{"num_hidden_layers": 15, "hidden_size": 224, "num_attention_heads": 4, "num_key_value_heads": 4, "head_dim": 64, "intermediate_size": 1152, "vocab_size": 4536, "hidden_act": "tanh_gelu", "norm": "layernorm", "norm_place": "pre", "norm_eps": 1e-05, "positions": "learned", "qk_norm": false, "attn_scale": 0.125, "bias": "all", "tie_word_embeddings": true, "parallel_block": false, "init": "normal", "init_std_qkv": 0.0325, "init_std_o": 0.0403, "init_std_up": 0.0465, "init_std_down": 0.0465, "optimizer": "soap_variant", "learning_rate": 0.00952, "weight_decay": 0.0, "lr_head": 0.00759, "max_grad_norm": 1.0, "warmup_steps": 200, "schedule": "wsd", "decay_fraction": 1.0, "decay_shape": "linear", "final_lr_fraction": 0.0, "batch_tokens": 131072, "max_seq_len": 512, "doc_mask": true, "train_tokens": 650200000, "max_steps": 4961, "dataset": "wikipedia_en"}
Each number is 128 + 24 x the weight over its row's rms, rounded and kept within 0 to 255. Layers, rows and columns count from 0. Numbers have three digits each. The size before them is the row's rms in percent of the matrix's.

# layer 7 attention key, 256x224, rms 0.0325, rows 255, columns 160-191
094:127165117069131120153105122147124124115112127127179110165112105106149096174140056141135137133135
# layer 7 attention value, 256x224, rms 0.0326, rows 192-255, columns 160-191
088:103116135159120183118155129142111131150141108122163112130156124072121129127161180095082114103123
092:123129148162163131098149110118112151139145143165128140151150197074116117151131127102132101162083
091:109150166085134157120149147147114151092107141141119119135137121119136108105158100121147070136107
093:170115138099168137170148124150138114096127170092109129132142120152087096133181138106122108130139
096:158122107172103162129115185117112145117174095163119131105098147143154129096095103087136108139134
092:164118124095089124091159104124111123124108095164143122128125137157136144111114136137123117099140
093:084139116107092159116128144163140139146159114145114143086109119126160099082158048132134105083141
082:117095125131117169124115108138171125149189073180097097121093148147118128101110139148134126132150
087:120122141077128109118138119132131100130142127108148166144137164147161112163117147137135128069176
106:076129123115111155117134182110172131129106104108137130138095148140134108111142137062120118144079
091:102143119164157124186101136177141123114129109098073118135136135140105124144103077128110166127076
080:122128172127146189108123126110162141149138159119083135098084075188103121084142168143108132098122
095:130144125136094146134174101114116149090142145168138143183137122108140125120156136104111160102122
094:102114075142145137124132131118118123071162137118104127178101115090114138132123154105126142155151
090:140138071163145123126147147149139136082111173161098167109112125185108140113125118098149131128122
094:104142123198121161133118128188153130128140142125149099146112134117076152104122129132151167108084
097:155090146153140133143131162163115148146090136106149147149103119099128131105135097156175161123144
102:146127134121141129121128148115150091144148140148113102094122152166103122151126091110109176129102
093:114152163097106103106128125098092146102075137120108127085156156102171199111113141132161162100123
097:080125189141130071112114110122157120194152132132129137130119116099105125152133080142108119135132
092:136131142116100114135104114126112101135096106152128081188112152144140119133150120145103132119120
093:150117128128127109131144123146115132127170142148141178121147149134198132141115153076111110158128
091:088121099119148155151168102146123114115102134174148145133095084142108135149133119079123088123109
088:124128117102109138095141183152129143133180140113139140107137132147132116141103141157170112104109
092:080154134138155158161148134129123121144118124130102143126175151106131121110132149146171138152181
096:114154112127091132089081111120125140138148129099126149111157130116117146098148069155125129097149
094:145103138158123120100133136140108134055113132120113092114104145127134107117153117165153155119105
091:152156101128112130115106105147136102135131097125141094106160147157119149120172124139113136161077
089:150106121136158113133109154121158146179130105119147128159114101133136102129139130109130137120152
087:109095144175109150102159114157100154131135125135147134133125121111161116125131148133128101130162
095:118113128083136129079116142119171116145124149119144114105130126118079142153143165149130139101134
090:152151084094126125088126131092158149116077119159127122110121153144090132126132145156112113138105
084:166132150097126105127151111157090117142145123127097114125138128128137125126081102119131155142108
090:144099088187161102145109122158116108117107145068136142090137123111140154144114114134094071119101
091:152127155088137075120152122143150147057143108108147133135139118123113162083138108092114104182126
101:159106148142129092113152156136101080156112109142120102169120172149156187115110116123092132098132
091:141120115132148118132142092167119170123141129094127151176133136085147096113107116161193086122125
087:097166116133139136163106132129137102085134133143116117162133080121116110122055186106134087126170
092:133127130141164093112144124103160109094172120116143133119130115093152122125121110147121129140133
086:086184138118137168140141156146128128125094117112183154150156134123084163138111134132128134119132
094:109109135158112132143152123130118140085108135110175103132160122095101163123130168129131170140125
088:095123123148127188144130163166123131083129156177135128089150117128095102064120138150140129142120
086:134144157140101077146133143128071148139161139119090127107121139137141135146136100103162105118109
094:077183116109149079133146140119118141131156173148107138133149113153115107168114141071146139124133
084:144142098121138144149102120146151083157135164125116119092141102147143139092130131139145125157150
089:123141134140117118150095182155095140115165150115157108112140114166137122134132102115113129090117
090:122161128102140127168159139095095124122108163130145124128117137150149178144135165156129126138104
093:117086114113120130114144143122122116096119171163137124104125093129117099143147126121143132144096
104:099120150123109141097132127159108152141103136140130111145171142146116138154159152112127075161114
088:112101099144143115140159148135118105113145125114145148150129117140150128161063154111163157080168
083:091135185141132155098129145139105096092141145149129131141143123156107087121130125071138104095090
089:108120086097144132122107116130118146155124143143170162130152118155152148141181162162094112126159
082:102151107156117125099127136112123146127142123120143132093160190120122121079163088163142140111074
093:138083128083116093106133126104148080157113115132136151110163112121098161147176114128158146150147
088:119150141172160087158141118194143131099101120151130157110130122157112136112101191134105135091124
090:161120133111119078106144135134111096113160165132116119127114158170108091120145154139177109132122
096:194120129189112175139125116170142163129156118101102163153086131104128084137135113155145120131102
095:097130107104133114088134133090114137180113131111084093125164124105168124129148152136156101118179
095:143149138137154115134118138150113116187126114160134104085117107109109160148126111152148135120112
089:115112082137127151118172141158118119116148100126105110084091100147119137107139141172114112151151
093:104150126122139102107146155103116123202134077133144077134132136104139144138125110143131135105150
088:118104095096128078118148128170102121130133152133105120113119090114089112152129151124163099137110
091:137099132119145160121138150088127094054128142132138161143106171140143164158136139116093113110153
095:137134108126116134137151143136101116154137145119135107130124150174124074117124075173118105122140
# layer 7 attention output (transposed), 256x224, rms 0.0404, rows 192-255, columns 160-191
085:119120130117093117158122136116184159134097164119120188096122141149124135127119124132146106148156
091:169102101140139086149109144112124119167113126078134126102141130154120121090135142160127187121143
085:125126122111139100092158125089147159122166076155075072114116116122122143145085143135147189120129
089:131113113165129097117153161140103140134150037129132164095142106134154106180112114143110149154107
087:132123128082158075159117081157102050082134160128171108081138112121100158156116117146143107079143
078:127103151155138129156129106127113156122163125139124141073170118103138106140140103079153083134132
086:125143144169137115132137107119115146104113140102144134171149112139155134152164192122139111180130
082:142168118131138126080105137135116118118134143146138174106132101110130135104190118123137096121074
084:138163097120143140092093126088141133095156132160150132156150096121078123125160160111108168143097
098:142103138136142123128137089167123122101100125145118134078138108151127129137104086129146098158131
084:106109182120094102106155106124105133123150117174110100129121154107102164083123152128125130142123
076:084117151131120121156161107156118119115123084173081085128186151092144133154122104138160151146153
096:132104103126135129153125164100104140151110126102136092059129182138135135167079144111148125160162
092:136119121110098093090147130149161119082128165101116136116143133147114177125142122125102137066123
079:134089174114133124098117122138143136124147146133123137133160123142159156147110140173113123060126
086:102099120140078108131110098142127121139117140068096149094136168143151141087170119088126105150117
087:092099128081132103091132129140118126124145132148131075108139126150142135152127151141120124148149
094:135145100141150096148117127173098133093077140080145155141133157104150146127142116092118125136123
083:142185155104165162126116153145161169155173155176160109104104096188094099128103116133111105107124
093:129119123095174111100168105181122156124104120137149126168182111144127125107098118128130145165148
086:082130135156156143121086100127153126107139054111117142086098155123131122135143113145155107137143
086:103137146126123117106127145140096130109125109104125130153114105106069127110108118142125145126124
089:105109152125107099114135150123129124105116110086057122096137165136164119162090104154131153128118
081:137113171127131113165147099098120082120110139132141106154125124083155160165109108129108159108073
084:141140146105116160135135118124124114151107137149126107144104090157179143153086129158111140136127
094:114103112112106111119136129106156124131068162100132087144084137109135113128132169078140115148106
087:113141111110127134135072117126165102144130112130148136096122164109117185094104116097099101126137
077:122101154109140140124168158156140142125145133116116138131123095102114088131124153111182129132133
081:117136132095119114147123134125128099073121174118131133124123100153141140095061098150118145113127
085:113153141120125125170142120119124083162150117090134114099139133174122160161137141152121164109119
089:133126123103095145111121150153131139093150096149133146152124113121114101173123121106097153121120
083:141135094117124111166131107136119130114161146110150168151144129117115131177181118114136104118159
075:126121137138123110089094135097150119142119147164142132173163131153133117152151192134071143169125
089:115124098111094133126088184111124107136150141120091109129118121130158101088152141087139166135101
085:156122120139154147102138125099130146155149120147093122114141103106120094174072108129167172144120
096:101199113145106124121119089115126152122132135109106198141121101079118102102152138129130094151138
088:080117128159105125106143116110123095158110154145150132131120117157137112111133133108087174101132
079:158099153122143127074137138084122163133177124134109149100080165113139129122175121123095112133100
084:125171153121108168117111127150110146161062146130100116147145140152124172153090122135124177146070
080:129126142157095132134114108098185145097154142171093107101119120130147128143151125101133126141148
083:092077140129127128108122106205117104180133088156080127121098132099136127160135129131136134108070
091:116144141103098132158129086115144128161158150136122015078174109143140151133167123144141143131136
083:130149150167184146104100119127156101149116085141160151151123151153140130144129126148124133116187
085:142125122152141156140133115103128127121062135112129156111079107113155142127151158138111143133121
078:115137123116125130141139140118127164120128090095141093147095141115104097099106106113105115133095
080:126102194125141128134119128157144130175148123147144126128139119106139151126133127172092127138141
087:123095151139133161129121084160120109138132127166081142146112148097095128128130128134179134078140
083:139145151144134088108109101132141083130146108092162115134142131143095141088098101132126133107133
092:130130144130111130135123143078137134190130140140104122150090131077176099104158125135111175133142
079:090095162092174167061106118139098128165094147136121112084123130168114118132137132142137103153081
085:175106110138148116150148108160110110123113124109099099167094121128154149103111095138106155116139
079:138122120145093139156112136111140133115142091157126127094093149074115132107109095157188141134118
071:127138087150124118151124095149114133137102126115134112146095170075120131104149150087103110129155
091:148118107129103081109102125114171173104123169118159147128094131134142104100090094113114100135127
080:144123147095105150074118127133085146143152149145112124144145113103125134116147140147128123137090
078:120167150118139176142087188168142167131101126159141090099135124108124149177120110139098121160135
091:140073146129156104110125128136117134130134122138150132146117101178140141117149134099155133114152
098:117155145134158154161121164090139158152110124148178133111111115151095148126117146141129141144118
090:101104160093122140113126123154108135111122136090126135172160171127103092076110152127132112122131
086:135160154137105117118107134107149099139151133082110143172154096093157097157140148110158130120093
085:134141121131107160160094135114132152127104170148132156103144148109077151117078131148086129125148
083:131141128073132149172104164104129108146139125163138102133157106123143126084139114103104117137158
081:160144123121106121124110159161143147145131100100140138147133104173139151157099140131149111149077
093:092119125148159091179118102141135149155126126157161150106131114097125164097137139113117133128109
# layer 7 MLP up, 1152x224, rms 0.0466, rows 0-140, columns 160-191
099:160087118145198123102108115152111143086129138167145095123092150089122120106136098127163114145107
102:111133140114176158127138093119147127107123129107174122149109086123166149142133134144093096115113
104:097116110116155147126171206129107121148170149091086113122124129111119130118153159127168149129119
102:110113110145170154127129189098119155096153129135178125127170142119138152163109170116109109130119
088:113123152101143060128123139128121152096104130100117114153107083120127075104118127121134143096111
096:149151078137099154178173093083143138124170117118131110155102158169130105177109118156145155109099
098:169132105112143121112137122101137088117122136134132135085146104134155140119184159118154123112146
093:127141144140115178130127119146140124136134151150122097184138135130134146147131121140129139134097
105:108137115079089125156060124130102138140148135161155109135124147122137125125186099109093142136158
108:130159121121132077179124172108127132090138093123118124096136088150120127130123125127124104117149
103:156165087105146166136106072089151141140119127089147091174106131100076118091106140112160169146115
101:149144101171125136108126126111101130083102159138126098106116139123112115090123190124117131127083
097:126129139167108105135144111159159113117139156097139165107118135127107187177122135070127088101133
095:121131096126120165091116126131141089129125109114162127108186146144161160130129144160156165091113
095:137085122131155146102128113165139116146140131125143140138122126094118117125146111100148110123135
100:118106120119113149142142140163162143153120151118142110108153127117141119118129133135126150108091
095:141121161156137138144148138101149103145139125124133105121116141098152140119098121175161118119113
098:135089175117187120127132134134155099137132114090144122134090168126141088100073102144115113105142
103:115112132140135142128109121087164116174166165118117138108116104146118125103091147127135187092188
102:138129099108158137145095149140152133118124149162154138134122105110111111119117130175141122145129
102:133096102093117153148170098165151123132094114084117161103128124173144130147123157121152126111094
101:120140092154113136168183140153145089122143143090178115114132132132144090125123182135147099100155
090:134132169117168130118121129135115137130133119119094104132104114097141134137195199126131130121099
107:099136143096176149092120119115124108138098146099178140137118095092120156194145111118175165128077
105:156116119120101174094143117117136161127135139124142137148133133161105133132094135119112153150163
099:139101101112103129127103117144125095126159159111111125131118131128158126119111131151110111087114
095:167136123129119109122104120164122148119148149122136116130093129102120145124162157127115104093113
099:120124141148141169097077106137149112141114136142126150117084102134110150139099098129111122070133
096:141164136168130125159136129111117138138174157144151148155141112121127124082130113108140124129178
109:151081140111129118099160144152110182127161097094098107127118140167167094118134109114158129129106
101:102151176105160114103087139128129143098143098145135128137107153095099152114123197114097137151123
098:134103119143133123152128126154123108109124110109116146103100148104123156161136140117164145123119
095:138125132128093110139119125155154131099112109139141103181136119107162093146140100107124104182140
100:130107150132136146143102078157170093132141151142134114140082108137146126120155133115146164146103
093:149123151137145145125136105145122120145116158133134174159143103154169118145089134160121109138145
115:163161108138140102077109122132120105145111162140128145121132146096143125113116163140120136135129
103:117094115143092102151141190125103136110132148146142095174110123137156121117117151102122151131136
103:109128078106117133100137150151131168113128091166094094164161104063105081110151107109099122095113
103:112094153139104103147084123153110091081095107142165102100128114119192152108124150111097107147144
102:093138109135116144135110100173140141139125170156118119157150121113124118158094122123120132166086
096:121116132099095161127156129112139170110133121133152173090168151177150151166162128108169102113111
105:161134142122117142098094135165117121160140097104142100084124139132173098122149136109132123201131
091:136126103129170098113129125144119127132141096145177137075103101105133124146128109124112109134160
103:137136148144132125134156143120157135083116099147139113139130176122136138125130128103145145171062
096:152182136181127183134114091127137104157125143167135122145140174116161121103161135100143121111096
105:167170102130120133167157173101124132133100109139117105130157116123125089145108119085137131130147
107:147144176152126091141133139174154122162150139133105125103102129158116127087189088119135170146120
100:142117138162133146130120128145138150137163088160183108114134127162137139165123130145143103132111
103:156122102149147103129161144120150099150164159124109155132135116179079148150111132143149127126138
104:163094146144103136128141154137110110114105141095109145117136148099121130139124163159113111144107
102:159148097142129147181148111118179131129159074166101153117138178182107085159131156128158117122154
087:151081150160129126144129154147116125125142116118134145112061136127134127130096135083156097121134
091:100116105114181100142114082088137098130128126079161114115149113153132125115141117164142101103182
095:136164120127133102116106160133160104130132138152142130092131145135171131136135156121123138105137
101:147159099126144186133118133136111108097114104149162134130082166111164101095124118088144120110121
102:104136121132122130114132106048145136138138092147128127124130169117117125108114126086128136193161
099:114154121139159163136103117133115131142151133156135098133125113107083119072144130082150091140125
103:155123114169156132105144103099136071084150142126149187090135170122144168086099107147098141085128
100:142149074080137158138115128121130130106152091120139109062133101156149132092134134075125125119103
105:127138098124105106111154112138163134130125131136171147107117118124101085109130163098147169155131
104:166126129177054121122129140098115135134129071124137151145199125093156160110120109153112075134107
088:114109116134137157136128137122121102117112083095146123100152142129148098147113143142159149124123
097:086117135133093156113147131127108099146119121144146135126131089108093154183112122106143135120121
107:135157136135185150179148115159143131136125110121131143118134105126089132148140144155132112162128
099:120154089112176121139133167116083144089114125173138121116117107146156124172156130114128162097146
103:142112136142130095138093113119105121145151141127093158137131072137134168144117142159190086124092
105:113139107075145138131131121128146112133126140110139089105061156133126093120155166158098127132156
100:109143121162134131098124132116142169100158117109113132108138107137061147149157119147113117118116
101:113137108165134131149165115164157155159104103134153133121116139140105098140133136123105082106067
087:121126138070158116133141127143117190127074117094122109168123126154105127099137147110086159121126
101:159131163133138142157133171133113070157137147141107115165131082136108122138134164121138144115161
096:177114108150081115148147134106121151113134144125111090095152115131132131126135159119106130110145
086:110109101144103095138138102127134125126109144102172085092103096126080164137090146101171157111142
104:153147115138170122158103144126136088141163103164125105129163133078099105124132129178156136113134
106:141145137138149136142155108049128144109146125099120131139133158132111078119145133146155144156085
107:113120156145123122163188157166151111160169098138158118145122139095118167112167110144139151173151
104:156137080134135142134174166096062130113117122155085137151118107094103176082112128097127122082108
103:163142141150093108089105131134128118147115102093096138122159105142164136125109157165127124139121
107:156088129118153152140102166101117153121131153141111145182139143138124171110127134130121148122111
096:137142145145136114113171171160136107138143123086161139115114150157134180114116158165127136159132
095:162153148113166127098125132082110111187140129112105142132145128155146149120113110173161164115117
102:135124135102173124075170095116094149146132143140148163114132160131119095111141147104117110152167
100:206131181133135095127132166131119109134168101096135132087117125103103115130104147137162136129122
106:120154143140136135132141119143108150110079127178116142138148133103128121113136147149132081107130
098:112124148131096106123140144095092114094121135139133130144111141140132147165118139149160117137138
098:094129141138138137090119173111148180137117115102146153136158110136145128163170115130111119090127
107:109135145133096134116095164147150087153175132116142121140132115108109108095113129116138127147166
109:150098120135168108113099143087117111147114103109150154102094108109136191148108115116155118150159
095:168132138126130166149143108085110124124130149112123141155168158061159144149147143154096129096134
112:121101161131109152133111099156080114145102129117140113172135124166147133135125155146119116127152
093:121150135160123109112108158160098122116131110108127098127123118153132107106116163164096157109124
096:138129117153128151117146162167117173162143157181141111150139156140127138137129135082143147137151
095:117097159069138117142095144162118115123102114119144122161157134132128143130119114129104124108145
098:112175119151119149072150112144090169164130149126118099174102144090119117098129174123151108137119
107:140160121119090122152137122097138121122105113139160139145138123157150131129093121131134119142169
104:173105160163152132141171110149114150143131103129142158119143137135106103160110129104124148129105
098:165123096075133134129134145134130139123084126156143103130112179114193133145165150126146158145136
097:100135110099128170127154142104114125149141189114174134172138162136141125127157113157148120098168
099:142146150120149120152129087166117179110125162099106136124136106140128135105101116098080155133108
097:154160134156178106087125102133159132157147150101106121167141121160136132124106120128144111149125
102:187130160121132127137134165157103131140123143102163145176148102121153132139128143140139114129142
103:165143127128140110098072166124110128173144117117150145137143123124113123073170104129176149081103
101:109107128114135151161124168128131128145126153133161120108194136146136092156118130121154146125160
101:103123117073126146151111124126088107121134127132146103119119097108099118171107121142094111106141
097:128140140158127154110126128160112113118124111128111129141104117161127139124128121174164170145147
096:113111101122179128110119133090165099124132141097139117104145131153150133108098149171123119115099
099:161145187096143106095114111142112086134148128154145161108122143136174142087120102136108131163093
101:130100121119101148115121133138092131136135136099144093105100122155111146114168134147136104108151
102:118069164122171135143099125091146129125097101088136140112139179107150173114133129120163178148088
096:143139135095138139127133090132151092159106119112120145134094128129104107073125126094151100069092
096:114126126125146125109135099112137096108156122117159135115113127164111113136115167135134155130133
098:168145141104146101104142119121165161148139131146158088105132163111173150153134176147133084115100
096:143112159131171115089123163119112075147130074128100130134135149151138122149136190124167140133143
095:107149114120109130167131136146108078151120119136129151140108146125093143118140160100102127181118
093:161113137123144140156126143138111117076103081165136164113143082119170118157147133128139119146109
088:132133094103098125131162142105140143096156150136128098103148094198137163115138094128181117096108
104:126145146133115167126169121163122145151128148116110069111119121148131138178094148114143148155130
094:138176130169158133148116122137152152119134140053133138164131158122140137143147139109127164136129
094:119130082168110090152145163127162138165127123117079095145098092154171121142119141156151120094157
099:132085140146093130096183144149109127071152159130157089108117145138156121105162174123140106119145
092:159108127110128128107140119175122120105103140162164115194089122153149113112148139116151091080125
092:122140127101111129115089163116118132147164146102166084130128100103117125110141134101155116126166
108:132149098161140125144146098147151122153111118118131129095157108103169146121108125094160080160125
094:145167121107133144128205117149153129125134140150158145148126135122086112155137134137109115148094
100:135147112145144154125118130163180160131135178129123140091088075123118139104172132165117133128090
098:079118100124125132098116101109127097132165087091111125121097152119090156135114165111129147154151
094:146125135137143133100103117117104144145107159132122186076122103098118109154108149134117150095104
108:149154147091123138111115129125123158143104117140131121118121142129105147104126157116149122119128
101:104138159123131143151131129095162169128108107117125107114160127125139131128161133154143164118121
092:136144139101132146141154113141138119110111100104094153110166098164151130124167123129132120133177
104:128135119141124119130105102139156116108153078173164126168124125084126111113134165141075184123093
095:123148121090144108150108157112119144143137117166105135126103114101117149088131130101104133187089
093:112110136125154130086133084118158126132146136162124125120071117147116147129096146115121134137135
099:103120130094155122162137102121077137081124113126118141131118144093099120143128142146114128141123
100:106158148116139133182088109140132141138134112144144104144127123162139136147095102157128116095144
094:098136150134074152101142105153096136165132161130167094127127147119124117059114125167132109114164
087:139124094084171136136147122111107119114090150136177111102139130140150092149112128108111081135173
098:162146113098110135131186105096093109130099153111081096141115109165108104108167105155138106175171
105:130141099127153070106130161113160127121146109097161115105095107165161071140126119070103116133109
097:122108141143093129117155128130147144127168150112151146104172116145136125126087169136098101168151
097:146133116127130130135125118086115142154129136126139144110169132105133076123150166141115113109131
# layer 7 MLP down (transposed), 1152x224, rms 0.0464, rows 0-140, columns 160-191
093:121164171115117102103129095133122097145119110120091163146119127079169088144124166171094140119115
095:155121119136154136085122088139103137085134115125109113125133144130121123137157159109139137133145
101:162123152165100098137146113101142109099098141106129114145133141167145157168093117152141121152116
099:124127146117133131124126141124132130150093120122138130119099175117174148119097133152117135129142
106:115116106110135193165115079093112089151112129144124139090144151120164161177135131133096135138172
083:110088117146143117115103119118118066115151113182120088108156125142139099146092148083113120110141
101:092150165122123121138103138139128100074134164128103131085117091141093149158135168121111121096161
089:144128114102125114111157144136149149099083108096127133075141119063170154149103147113112111145118
101:119134131141108148125106112175123129106075110114121089131136143104126145150106138094140134107166
115:089130169140129136122169185106142117118136114160130133166112110101136075137152080150143127125158
101:102120177149125114137108170165102157101112161124108140131154119123203152168069125174090093091159
102:093076154069120087134147142137116146132125114103134131089112149135128139109128141157131118158123
095:116163120123133155178098153102139119132129120156122116110133150169158085140104128130147132168151
100:115104085162124156117179124097146139134083134138079131143127145087088117108112120131119150101101
098:157132135092102104132140146141115129093112164124136142143144137135134108083134110164135100119093
101:109127125142118154123137116126135132168127141150139139139151169104108099113123156152114122137152
098:128116125101157125100134159154125116138103134135120109144119098154094157151139088128139137085116
097:107145099081173119147168141128153141120155089128142122142124135123164117161128160150102144146128
103:129161154123150115138147119162137150145136152136137114107119157143059161142124136118115087097151
100:110135083086135097130137110141106151165128151175133158128105089144117098120131135144105113126101
102:096166115135134114195124139132119155088172097121152123124112092139105134119159126130143089158173
097:088138126100127095103095155103134124158138091157135139116095129116143156138122060115137153145111
089:170099092112074119143141166153101114112122103105130106128113128124122125135113136122127132132116
105:142119122144110108154170108124148160153140162106115130111122106139120147083136100123193107110118
107:105100154148143134131116108101093158094123129118113102162106145145165101137152069089075176144155
098:112153134114134168073109125119085166115085086111153196086080090149115122148136099107124112157101
094:135152141111096127112134123166136142100099106101115117164128175141179133128149187153107109131137
101:133111118104133130175122171142133121134150092125122119053129148099136126122131118107104150132144
090:160139133077131102118163108112127102144078127157118104164121144113108159135114196159110118163141
116:140133114114153114078171164111122154126112089169138149110076158146083147120137142134141181106132
106:149134128117099148133153114093085070083142152141141204114147143130130110143132128107112114095175
093:135117130105124159121063151103124125122135163135112099139128135155136140156114174139102159135132
095:144156139128091185120176092099111096160153107105070116174143113119108172128127142116188138145115
103:178132161126142084136158156132103137149182082117145087176157126168142143141139095100115119120140
084:111130115122140153158120159152175131097128115116114173132134121183168123162167155086132138121172
122:130135123147121128113148099089138117151145098149110104161112123144120139145095135141106130133110
100:144155154180137114120097119089130057124132098135137116150102116123097076113132110122149116124156
103:124167099146148119103135108142128148126110105169125167137098121135154114125141147115088137123074
098:131106134138137149111140140076158132170128145155099110165153134154124128152129115111177197133148
103:103109128184151116140127140132142100155131126114129085120140128153115112126106145165169145148112
099:093079107124148147130137138133157149150110132096101112158126129088126139149130116170128125170124
107:172120124145160091137151148171143110085148151122152147123153085139111154126132100159112140130164
090:145162178139111147107168148131139164146111162107124128133136148152114157124121135148104155120129
103:130120150134128166128143138083127119119101133117151114114131115108145145163093127126155149160156
093:136129113112134083156111134084124144130119116101093120068122095141143147145105138158128102143162
106:125158141135120119137098114126165109155164147126129158121133167122094132160132099133142167161118
107:110164090131151137098116165136130164183126097151113138129132134197086131117169123135121145116126
099:151074157135147137122095177134146111145146118145123114116103115146155102150146114138123144140113
104:142113134108140151119172120105097155159080161108107126140124120156152124134143180138170108112156
104:085123094160138098170092122153150093125155129150128129128138106090125135124153131143124115129126
102:116129168108113159149123111116129129096090177119159120112102113103128149141156105109175108138096
087:114152129097130148130119124099149148122139123135085116100148131152118125128143135143131164119080
095:108164123157083117146050159154110133146078132118115140134098111132145152140132111092144086130147
096:173079137102153116116174124167131161157136171129099167127142105109142113108120150110134085133110
109:096069131157105126146125169157152104128141147087176122119103135141165165104132134117110146153151
107:151157124110134136066144116144104131147179100119151145078150102154115138124106143129136140123123
094:157105154137152117142098108114142143091137177131111146086151142138121118147106141133147127175155
102:078122156134182153171159165111107145152133116163111114109076135123112149142147155126143128110162
112:160099095121133157134116133117140108060118142155110124172110099130129093119141151133100100125112
110:120106149137076143110113139168112136120100141138125106122134113120172153135132123156116133099154
098:114160084152075119149152122142126106100106128161092149140127093172155132124103117110113149107115
090:163143126121090108131097105161150121131124141150144106129148143122102121126127118119104123153065
089:168118105174083132130120133087111151119124167098098127136124136106123169119133134119146159107109
109:164097156104120132112131121092113143131101129120132082131164086124112129093106143127120124133117
105:156162090138150136117136149109090100127111106128107112140127176117158141109126085122088145087131
102:142102111110086096150160128114115093154102158166123176089126170074099079105112103122093101122097
110:113138175164174140166136091136124099134155126120139145114112150104135113150116133132153170092117
104:147131123114147118173136110164120104158125121153122139134145118168169086109122146158128118114153
097:118117130114111099105120137137121132148167098131183108095144113122130167154133107114074150138120
084:131094129134055104108110136151126121096106129137144161142076117156149124099147128124137121150139
102:150142160142153132105093134104119147131145142146138137129126120133144103135093088145092141129125
096:135155121115113137121113149144133106134079116146127098177117114144150136110116142142180138124105
078:110095129133138129110113137123158106118139113100100153157126158134138141131126133142111138105104
098:112119100101084089144173078111103121133073107145095152143129131089125124168130151159130139139160
104:089087105131090125155123154189136077149109111156110150145096144130156139141118118157120123131148
104:173072131097135114112146141094122087122105141116154091097100112150112140147133146109150146152116
120:108109160081097148112090103137103126180111161138175156151120122100102133087103165133122138136141
100:081147117110128123126103156116111155126131130163126191103073120151110158120193128110173109133089
108:117148114170097105166116148145114144110091158160126166131151184105144131100122122160120147108117
098:146151134125121178174110086134105055110119151165143113136126108084104132154142134122122138112136
096:139125165133130098120113097068124157115111121123152105115079184083141162119150106130134131121133
096:149102126140144108141141178116117108126129118118141158099126099127112126124103127164159181111110
107:123152100071147096086151144098113140141118117128140119150154094134143143158099126123134110114121
109:121126116128118138139106170129095126136122092107155164142099104083105134083101142177143140117149
094:137163126124119143128165146120086163129086148096138101162145097192115136158113151123136132134129
091:162106093126127159122164134159088095115147139107123119136116130138076101127124163107156156167143
111:104167131143130096152099141123107119147119132127164154144149159131093144107135131159139150131141
111:098158151094156132096143112129128145137152149146135159088106146156115113124136116116138134076124
101:130106148123146099128107086174146113091093093108139093150138149160093157104139152097124131152136
109:146119105108120117149145053130082150125094137111124113145167156117139123167118182096154115114111
095:119123127112125092090170107128103145094172091137144113121109100152125109120065173154129137157182
096:137136134122079123110097131184088104154142134125126119109111145131115132121135099130080113090141
101:117155116135094144160171138124127120136139123111118179111090104138141139137114166146139137130074
095:181112140159100156181141161099085144102109121144113149126099117109147141104143108114093139106149
108:113124125124125123112162112158148150108128111141109136105144171125161136163093125088112116154105
097:095118158085137097146107074107112132109123131095145082102105145147182185144135100161118104127137
102:128124128106116125149092129068110115099117125173095117085125137126123091144143108152108162156110
101:128120124127087105150115140152126141111159060168164152161143135123102138109147121116126120122124
096:080139060117096140140140137118103129115106135121169109125169142108115092119156131124093112116169
093:095126121091094150130140159120066091125106148102097176101078142096172144146138112093158137148147
102:117130137157112156131137151118131138114105115120121154119099102159153112169114131089105098116129
103:104083111112123138120127106104085143097146133130125069121153133130100122149094156140102144116183
098:163164127116127119103154115132120148091146111134156112115098124159163100136099149135116110150159
098:151148152160129115121137110146113129143116104101103157098153143165152099113131156137129147119158
099:122125095105129139109121106156166124120134128150121142107108098154122132143128129148111162114133
093:103143126120125146139118198105126146100097110121183131122119141119160138113136110090099164115109
096:176115092169121135151132116097161153119094104153124148135129161130105114127132101121116090128116
099:160157140132118109174117124147095140150143133124118133108163078132140089129136129119147129109137
103:129138127114124144135151125149102112176097140087116177149178131136109119140127105107083091086126
097:126133151125071162140123138152092115109109100154146125103128096086112172102136117088125163091152
095:112160103154127160126141138119166094107128106105125076138125126141101154100123119132095173089105
095:105100147119130128106113142141169111111147135189118150112126102109155118124164144102116151173155
094:138117117133145112142164130117154155102169118147181177170059118099115142082125112136108088134122
096:156118139135140168082120128100137146115114138128099117118135107106154092176150105141127116124134
090:131092121152124109121151113129156156147121147132114114109160133125083116092127122097123087162163
089:166136123164146122134109147164154118148107129135123114144121118072115147138094136110122160130144
103:138123106139160154099155098104094104128131071143108120113099147136126168113059101120095188129128
082:112133107107134135136156149142156138125160169167114085156127159130101117166143167095154168115121
095:099127139136158156112149096116165118111113117135143123143162107098155126104107110094123113123108
094:149175148104115122144095138156136133148123085094137149140119088089118176157113114092149162122133
091:085169160162121175134080097104140136133134105130137162081161149147091140136120123151110124155109
092:132109092124091102142169101128140129115084133129132144102137134119115108123120112159122116118116
111:124140184117133119100085128132138113166143120157144104193137143133150127115064145146095119125156
101:110116130099102136068117068107124102130123122131133113113082139135151141094152125088132097143150
105:129180118146112122143130174095115172120111124118148118144133128154121132139139111131102152096157
101:143077111055132086147132162115113129122164155136117114103146096124137126122172123140117081155145
092:134110143174155138108098148128112152102148103137163091155136153131106134095093099171110112174143
110:134169137126145097084159096115112102160116125083102117142123145145107131175137114118132110122107
095:120083110130101127171155144128124147119155149139119126127125121174108074119153103109090150135153
088:105139133132139113100104136156118143159150162137114166074177112133112141120154142152161147161155
110:114111086124146087048155113114105147121125131106135144120112147116104119122120150124129102147135
097:081117075147122117115135126149139116138095131113143165122143084140136092143149095135134119138107
093:118153147107125122156104108122117136109134106108150176138131126183133127114151139144112103135132
105:141177073080127116118158136114132125112151133112117138150114073136115123091106144140152104128126
107:107133151126094132093115104159102168158096095105140164133151118140146112126137126110102096133131
096:108142123125130099121111123123129133115121089109139130147098102081165137122119148096124117096133
090:148127167157146126140066141141153137172143118129085109103179128124137156080159128138129168152095
099:152123119094113140114139158153149095109128135141109153153172101127135150141139103142122143112182
106:155081115099101145120163128160126144126112135079105137132131191078167121139122118127153095099123
093:141138127127137143132107132147145118141110121130116134129134115126132135132148098152196143112132
097:117124147137098118070140167177115126092136108107111135119112138129165157101108101104158142169134